Weights of a small transformer language model.
Architecture: LayerNorm before each block, biases, tied embeddings.
Each number is 500 + 25 x the weight over the matrix's rms, rounded and kept within 0 to 999. Layers, rows and columns count from 0. Numbers have three digits each.

# layer 3 attention value, 512x512, rms 0.422, rows 224-249, columns 256-383
496503498528472507480517496518510448467520475542478512485497454487478536465438536519490529492508447523528528452469517506501541505473523501515513499500494487530478492460471532477493500530467492497529518483497524514485485441487477530466506457539504511488525511501474463530472503523549494501468518522488505506475539488507471502521532519490520510508498487499501505480533506509529489500501
479518490496505534477519459480500488460472504510514528524488508519485515490502484511484520488486539513508503518509504479458487460520492530514469478500472503450492459464494501508503473475480457502487537532477484525524542506486485478466483496540445477517508507508459480471533533490455496496486480480463489468527508499544511494496509506476501498534494492544517481473472481520479494491486
471513511521513525520509523500491500499522455463497503513490494500474494479480522540483490461478497506485509526538460496521488522516492529465511522503472496569513490494485563512535519518530520483513484550479505463508463562528513500450492480520488496497488488474504506482533531512506502506520522520512480509483509524520510505513489495509492526551487472494494498461477444488499532517508
489492521482468495521525514499508519514528501487488483502486521539528478454501498433480492541477498503531499479542529515516474516472526450542506463570539518500463537450475506526488457504500471463492472451500489485507481465518493472453511468542480510515457441486482503514483480533466467489476510498519503527483511483531493485472506479536543488456491470461474488539498513507517511506517
495501484537504536498501481507475542517491529471504470493493452474505454503509500493530543518501530501527516511463523489504502526497515465518496478482464522500516477484508512499509480491509512539541539514496470442505501532487486509487536477542498492493484524545473530562480496515502477523531526496482488488498490473495522485508466498516508442512493481555496463480465537544478498524529
515471514483503486484556515535548468499500512478480479487486483466496458522469497545523526536509492548521496511491505471440506493519518503496495494485466496505503493504475519516444498501498533489510465457529488496520543534519504471466509554504490492499496502494516487500463462491494500540478495478510517514529494521453493514492511481487539534448511502484486472472515491493485486469532
475461515464530508475530477501503503481503515442536484522480525489515497460515475456459488531513483518487481496519534500505484503509478458468502522521505492486452545481480531497499502510461510488500498503450523497467559493489497527460489494513554501535517486554521516524493504497496510489524498545505463503495521446522486519489514526452508511476514491522479461500505482455468545506496
540535495542491524502503520478475484551485517502512521548560507516504525451542519505421528498527524464511484480510467507497493517504527517486452504454529527514464508511494507475554471543476480485446460502466497507504498544501466483491552528491472511520488554487550471510548520498507543499456487438466513551468516490528471492472531521519510488470567466505495525478507515477551528486478
515475487484480503511478447462470519505493445471490531478490521488522535492517525523499518488524521501535537511527492518539493511514506477532502507438508509532531499444518479511522500541512474523452499517509498506459527507474509503491514478508476497490558526477504533467506498526465524463532504524520530537488523512523468514494520511529525461482468509504537519518500450479501549473454
498493505483511499514533513507506489501522490496505485539506504508542528510476490513495495506523486539530521458490445566484508454463514446538524491488504485501521521451475508512455517541459524508498507485504541542500512477533539492523524443509491486469458518486520522525489504542486508543513508501470506492497505479507511510485530485508552522558488531451487482497449454481501495532532
541528490553478492509515492548539517497465488512452497522512504498524500504530452486496495467490475519471509477491493559504498485519532541516519493502491512501501525534482501519494495495503499467512515492512542522552517549498510529496541544518517478563454495444539455506546523506513476602493486453507495478549461523521463451489502503459458536513523489525499482515495498530502474540483
469458497440474484510474533515530518473502473466457523472482441532521486504506497517486539469508493520497524523514507484553499484548502493528515461514531477485521489517483542497450497511494457532487525484505487470505488508553540515506500513506534509513551519524504521559461457494473492510462486512485504516473484489505528509557498494498527483512499457518508490486516495510514488486540
540507523487509513480464493527502509532428503506473482460498502552508518529502545500541556488501520494504513490447507485502523501491525502503487541526510472499473452507495477504513553530525505493474480500508506521451529512526537514470493472466513474493472505531524512523508488508533488529501497506444490506444484432477517503548558501496482470453529486492480496467488492487560556515519
517496524534520491473519500475503491475492525473525447506526543507470508490486520496501532533510516506529460466505519451496474538546457530491462480502506524510504492488485490516553496493501483481524494519475476481437515443503464521474502501531499498514560488495502500444558476522522514466563545516514489450483524494493482513513505475482479493558483511492472489501482558508490497483501
505463539500497512487493519496518480464520512493486402506505480505505514531456463517513508549491478504484533459538505514526484510464549512478468525521523510487513488540482497457499482499496499499560497448509504514517480494518515508512500478482445466473473531518502518503503477493506514508489474505493489434499489497498526508473495460465466512531487471508460459442502475507487512540540
468470526513502472503527520513508510489499501490520473528503506463470453508470496478477534549490508503508475493522504533477519515517493468502478517515494481537449499549472501471490507471518500534529437517524456517524479497538531522471511463482507541493475511484483525493501485492472468501526560495513514467496556485502533504522503506467490540483515512469455493452508476489500519556540
502471529507501535489480467509481519538478503474575499506500484479489519499510518521505485430560493470441531437515487520563552490489516490437531472470463493507464494502517497491517530505468527544491517504475488525483502448483516516488478482516514509529508558468484518531546566536531497498495548481516470489503499497542498505480521477478492464547486507531526521431533458508482480519503
539480501501488469514531507505520539534469535484516525477500530449500501543529528482528442475508516489537507486478462533471518493513525519504494523473475461488485497466513472464516511538483531472521483522545518503498523464496511480451486513475514490489471521470471492467478478474524535517447524522503496520560533474476446501514529526468436501481534512510513534470477503463510517505484
491505523544439533515485474501507536518483476499503535512492471489500519480489510517503553504503446456491488518506513466485475482512496483518520520510475479486488468531518501472469505487510501514489528504486463489513478516494533507529501533523480483477476520500512503514526476521507495510516495470486513515483475487514527482495501483514513512506551486541523530447518513488527488489469
427514497499551484521494507484482481521534490501504557485470518447523550483504489531520508514488491476521516545505478452535513538515489531504514524490520499489492463511503488492481513549511457507480487562523492459495547481509471524495494521523478514485534482486505496496514480447463500497496547495504500518501540534501497503520513484507531535496548477484502487489541529530495526506470
517494490535513486532500513499495522525479505495472524498481500474518492495564522551470502452523512499504487494520493541488466490505522513522497491501467468468497519459506521473487474508503461503487485501536523501459497472504509528524495479505472469477476505549526477483490514517482530499443490518518480509588577465500459474505478561440478488508467508513517503511538505464476506492479
531503515448521460524480522533508525545473492537488465537492542492489463533463504443534478475507492483506432495482494473490487476475482524484527479530511475499497548507492494449545540446504487505462500509505459496511475503532533486482463517479491447499514505473505498512481503464523491474478513471501503490461546479489466464494484486530516511467515537531518556538561468506539473510528
521506505533500503502486492520479544512486494511469534479478475505471492499476516496481481463561494484498489510493485492543483519515519494538498501524471521476515520495581516502546485522490500488494512491504506522459497487517522490473528466462506480469446508532536495470508494510533520508491482492521463480496476534527454516472480492469472548531463482550487474526481446517492514501510
534482528514509487477501529460510555514523451513493516489507499453491544523523488526534481497499518494494496510464491489473496528484510526510504516498479506493485473479496488461457486511527455511487501469479516483494506461470451492489534536504450521493546526495470496481490457474481483481508500508482496522524527477466472481507502466457521531496466453490491511518520507475502486495518
490499506546513521500540477480510523469498542521465508484512524507496510537486502473494512546513469478487509504515487431520502558489524534518474524472503514498521526491484488503506436456500485452481529489508555562470459516466525528526465517499492447519463518498530484473469507458466463516531478450493491521522451540522479523493467497481483494522433497535486530497453517533517481537500
482473525535505479511488520501554505520469528482453479510552474523483470537523480485505533513502493500486490536513534503515522497505527486507485516515527481495541510463491522508562486493531522503517480491504467497488482525547465525488531478475507487500497540546473489483468490508495543470503494484500505491524471482495486498448458535500472552521484445544439510517475566468516461528547
# layer 3 attention output (transposed), 512x512, rms 0.304, rows 224-248, columns 256-383
486522542469526485510499531517514507499539495500483499506530537557497476536503520490552476518479485474486469515502459492494500489520489490474454534480488524499524511540502493506497519480451476519486496460537498497516469536535507486531501522478472491486502504437467490487502491520531493439526502513455530440465488519493470503458482503486469489542492473484501468492462468507519477443531
493479537515505472526456496505488522540542504496485506505479495478544517518535493498486535486485524475494539548498513549515499511467494453471489485526538502470527492505509473477499483493524500499512459497492521482462520477531535481482547526534526520502487471475497529540491497473505503477545495504479484515508451468455465545497474458513516523511493544504500508510543522471509490482469
474520426487515495491538491490478512538500543505512514463490462479527542489489512493446461512575500520490505503524481479500482500480497504530534541548485482516476517479531508505517511493473476538504511504525492478472524477447488494480467548476495507449490496496431473480524517499541466538497507531529507499510480491466543491494524519499492520495475480459539499514476536521490510466522
455486484526471508522528525510457494489502484452548514504530520493477548475469502528526516473481490485494541482460497500545526516496503485475501524420496458491475489520481521458485492499484515517504503498537534503476524610574515495536507514505433501515473534502490524506529546496510524512497488524521476478511483580451520516514531474487493508542524521529505519465454498501517526500464
477490473492477502497533499499541461504548492498485506526514478519511523492530452511489526493507518499482498500507518481478502518516515553536533505488537498534511543492502488480462512489487510483499453515497519516515565514512487501517520558498519525536488489461520525473485509472490466507511483489467499532525494487452441480496514532519514519499506526486468510466545536454465512497529
488487463521496539492495521496539504513491489472485536514510509516502502489507526461484519453465510457472493516498501480521513506456492529467471524508548547519513506494431450464492512494546501521530520535505547474532450463515501469508481506517490510530499481505481535514527527484480514548514499482449444462553524498543532519476500471513478496477520508529457508491535551513504538518502
503507495535538519517520477472513527483508503498487479442478488441536504498488521527508514477555455549529492464512503505467495507442507523530505500465504526506488482477529476530528517483530497494503458513502454459470475520487518532530524450535466511465520475503512500464488544512498568506432473457542476522477474531516491487486523470495481504482507502459479500441493479509519480469504
516470460459535498505487491498490477476527526460501470484440541511510471479497501453548530458483506467504478520479522514535464518499476497484509462483532506531499458512513471523480521463515485503499495508520468532481478501501480535491436484493517498483521463481482449522464473520490502511586520508513524512554516524513487522482552474458497485487498552509469484553459511481478494532452
512502521509491519502482521526540474496508576515516454476517525524534472509481490507470548500499476496492481491471515462473434518498548542514516543524498455513493497482536480480488516472495467522484525465508459530516441501521465511476527469506510515494445508527508480536527491502513501520513522472485486501471506487465498453504503499515466528470525489461500506482487519497456490494451
529509550487454502493503503520490511493493506470539471517486498517495501480487516518505524485484506513453456502501536469523510566471491508488440494531518490488486505522445471536533533493550480485522533508484478477500483505497483512480480499510489443539510497518476471555547487515488500446502467440458511524480500508470553463535548508511452468452482547504503553495532504513464486485476
481528459517520477435506493503498497517488498540489498531427496457491486509507532527482532497480553518520508507496495475532499541488495482459464497470480515523475521470515488474512491536498536518478506519431533498488502462495468499486502467497466530540508521498509508499472485490508522485512509468518507545508515494521497507478498511502497520482487502456522526504515528474513493470483
510500535535533486526511482516524447514511549505546474476520509530467495503497464483496521558482489491464526527553537477518509497487555524490482519494534496491474475517507492483477520514492483494496546498551514483485528472456461524505497481494478481480510512475481521496479518512527518520508486471512507486549518557479484516447511532489544483487502511512504510493470472481489479489484
511490532535482533507501492472498511450513527546481439538522527489485497467502487513468516558475476499453510510532490526465511541479498522527535498460444515524516524483490531503497503468536506522460474517516468510547524522491510529468506533519516501539478486473520518470505502538462514476503518453506497494500475495493500508494482456530492490531507524517475525515475475504488466489511
487475436492456527526507506524521494458491512514506551481464459481500495493509448516501502510497493556518499531498526475503545524486525504481522535487466512525503508516489502508467444502541502535490498472555522491563481513502532470484496500505533512513452518476496471528489519495503464511477474507506529519519478488475478498501535478491513473472473489500525499502532466497478484477509
516497489495463486488490541464524526529500525500507576481537532513468490506509607496478471501487509516472504468492485497525504478467477455500558468524465510507530469518488480523507541499490519480472475501512515480456489504501505445447467525482507477520485475503505467513465517501532476527510472487527526485528515506534513518473524467505526511445517528489523542531524521468500474469487
497491459470514479484475501477493461539470483466516532502533485505511485462520537444487480473479449503464556483513510460489555489488488519461537507402534500511497469447423482450471523550539525503518527467516537481511533468474505454511495510510490496485537497506488535469506503541502510525479523525487495553543490479522485500506493469482493487482499480476507488448493487486508486542478
540515510522512521477505520495510467491520505495463474502530539529490501514514523500494504509442471555539466520518492522508476505518523531531464478529508476534491540516482497497516509501508458475529468555496532521465521522469500450510546497541464461495502465554536490508540454543515462472516483530496526519502541552453528431533458554520488525488550502490512451513498516498470523541504
524511495454484508443518461518512488487504483539486518483516556487518459513490523525520528502458457550451509493502502473531490478494512576486543474533501482520501510544503497529522483472524494486502480482462504485493510519484491506513524463490514435480520535490481491480497466504479485537500485509484539502477448511557512509516468502547487564534457498509471488511470478549502533519483
460540514511524524519479495561504477474525531501477471487531503517486477490508473507488484499489449499492502512477504502513534488481486513485472466496559488470508507524512498492510524494536472506489491465518514511499531485508482508508503486514495474448484508507495450491471503492532495485492449504486505488499541503525500545505514522508520490483429493496498490505500508486517483525527
553532503485467521565481472505519509510506489505513487488443527521507509494488497494493455437472467479477516449504505496485518477511483471499547457526513499480496511529505547494507493476520509517513492519512526483462486491507550538513487518477542501452499525486492558473513499556502488552538513484487544509516492481497497491491509499492462505483454515500478506518508480470524490526487
435523505497515480482494522510512513490513467460515468486453511516534516506455489501528502517473514507522478478523499468498478501450474497527505517499533522517539494528516489498483505500495484452519452465502460486516495560488506486471530478467577523430520528474486535503517501456485484532541505499475520484483426500461516499473501535528489565529492499510489499537480532539521470505460
496481500510523522458491483516440503459485505505479480531541465491514505479505473496504465449516520536483546478514446488519511515513521523491480520450482508467471535499490492500496506501518572493562533532447505573513531482444487446492517486487479528488555514518471498526489510544496464467498497471526458460503486513515537540494487473499520485495519578483462495468480503506500536555531
499532488500503497531544486517494516502543500498495439495511483490487499505530475515514492468490507539498505502507534495448503496513493440475508499544493475478481476476423479480511521494519519480505478507459525477516535487472480519474486508505538514561486506504505511446495506483458523473506493513526527487504480516475486481542516473513534485490504463503479503549512525505494494539482
476548528503487543494493493509503471473492534522481492511478487522519498478473503469504517511483522498458497498526491452508464502495493519460534469495510473542432505503522473561514453514514487501487532553497515483534504416491504499501501519523515450489497492520505520545531530516491529507532511502488508505467495519557537534532475490530511508507548489548504511522513465518493501490523
501492467494515511480468537479508518466538457486504557485508454474490502451501495516518485456519545480448492525519472515524494493508470475508537505518523484514526505488480494491560511520489555526493499522487499455482499494536515487465504475432501516495483463482517511484497516506538509477488452546459531447469492540511522535477519536512519527498532507504541491560523560506507489504552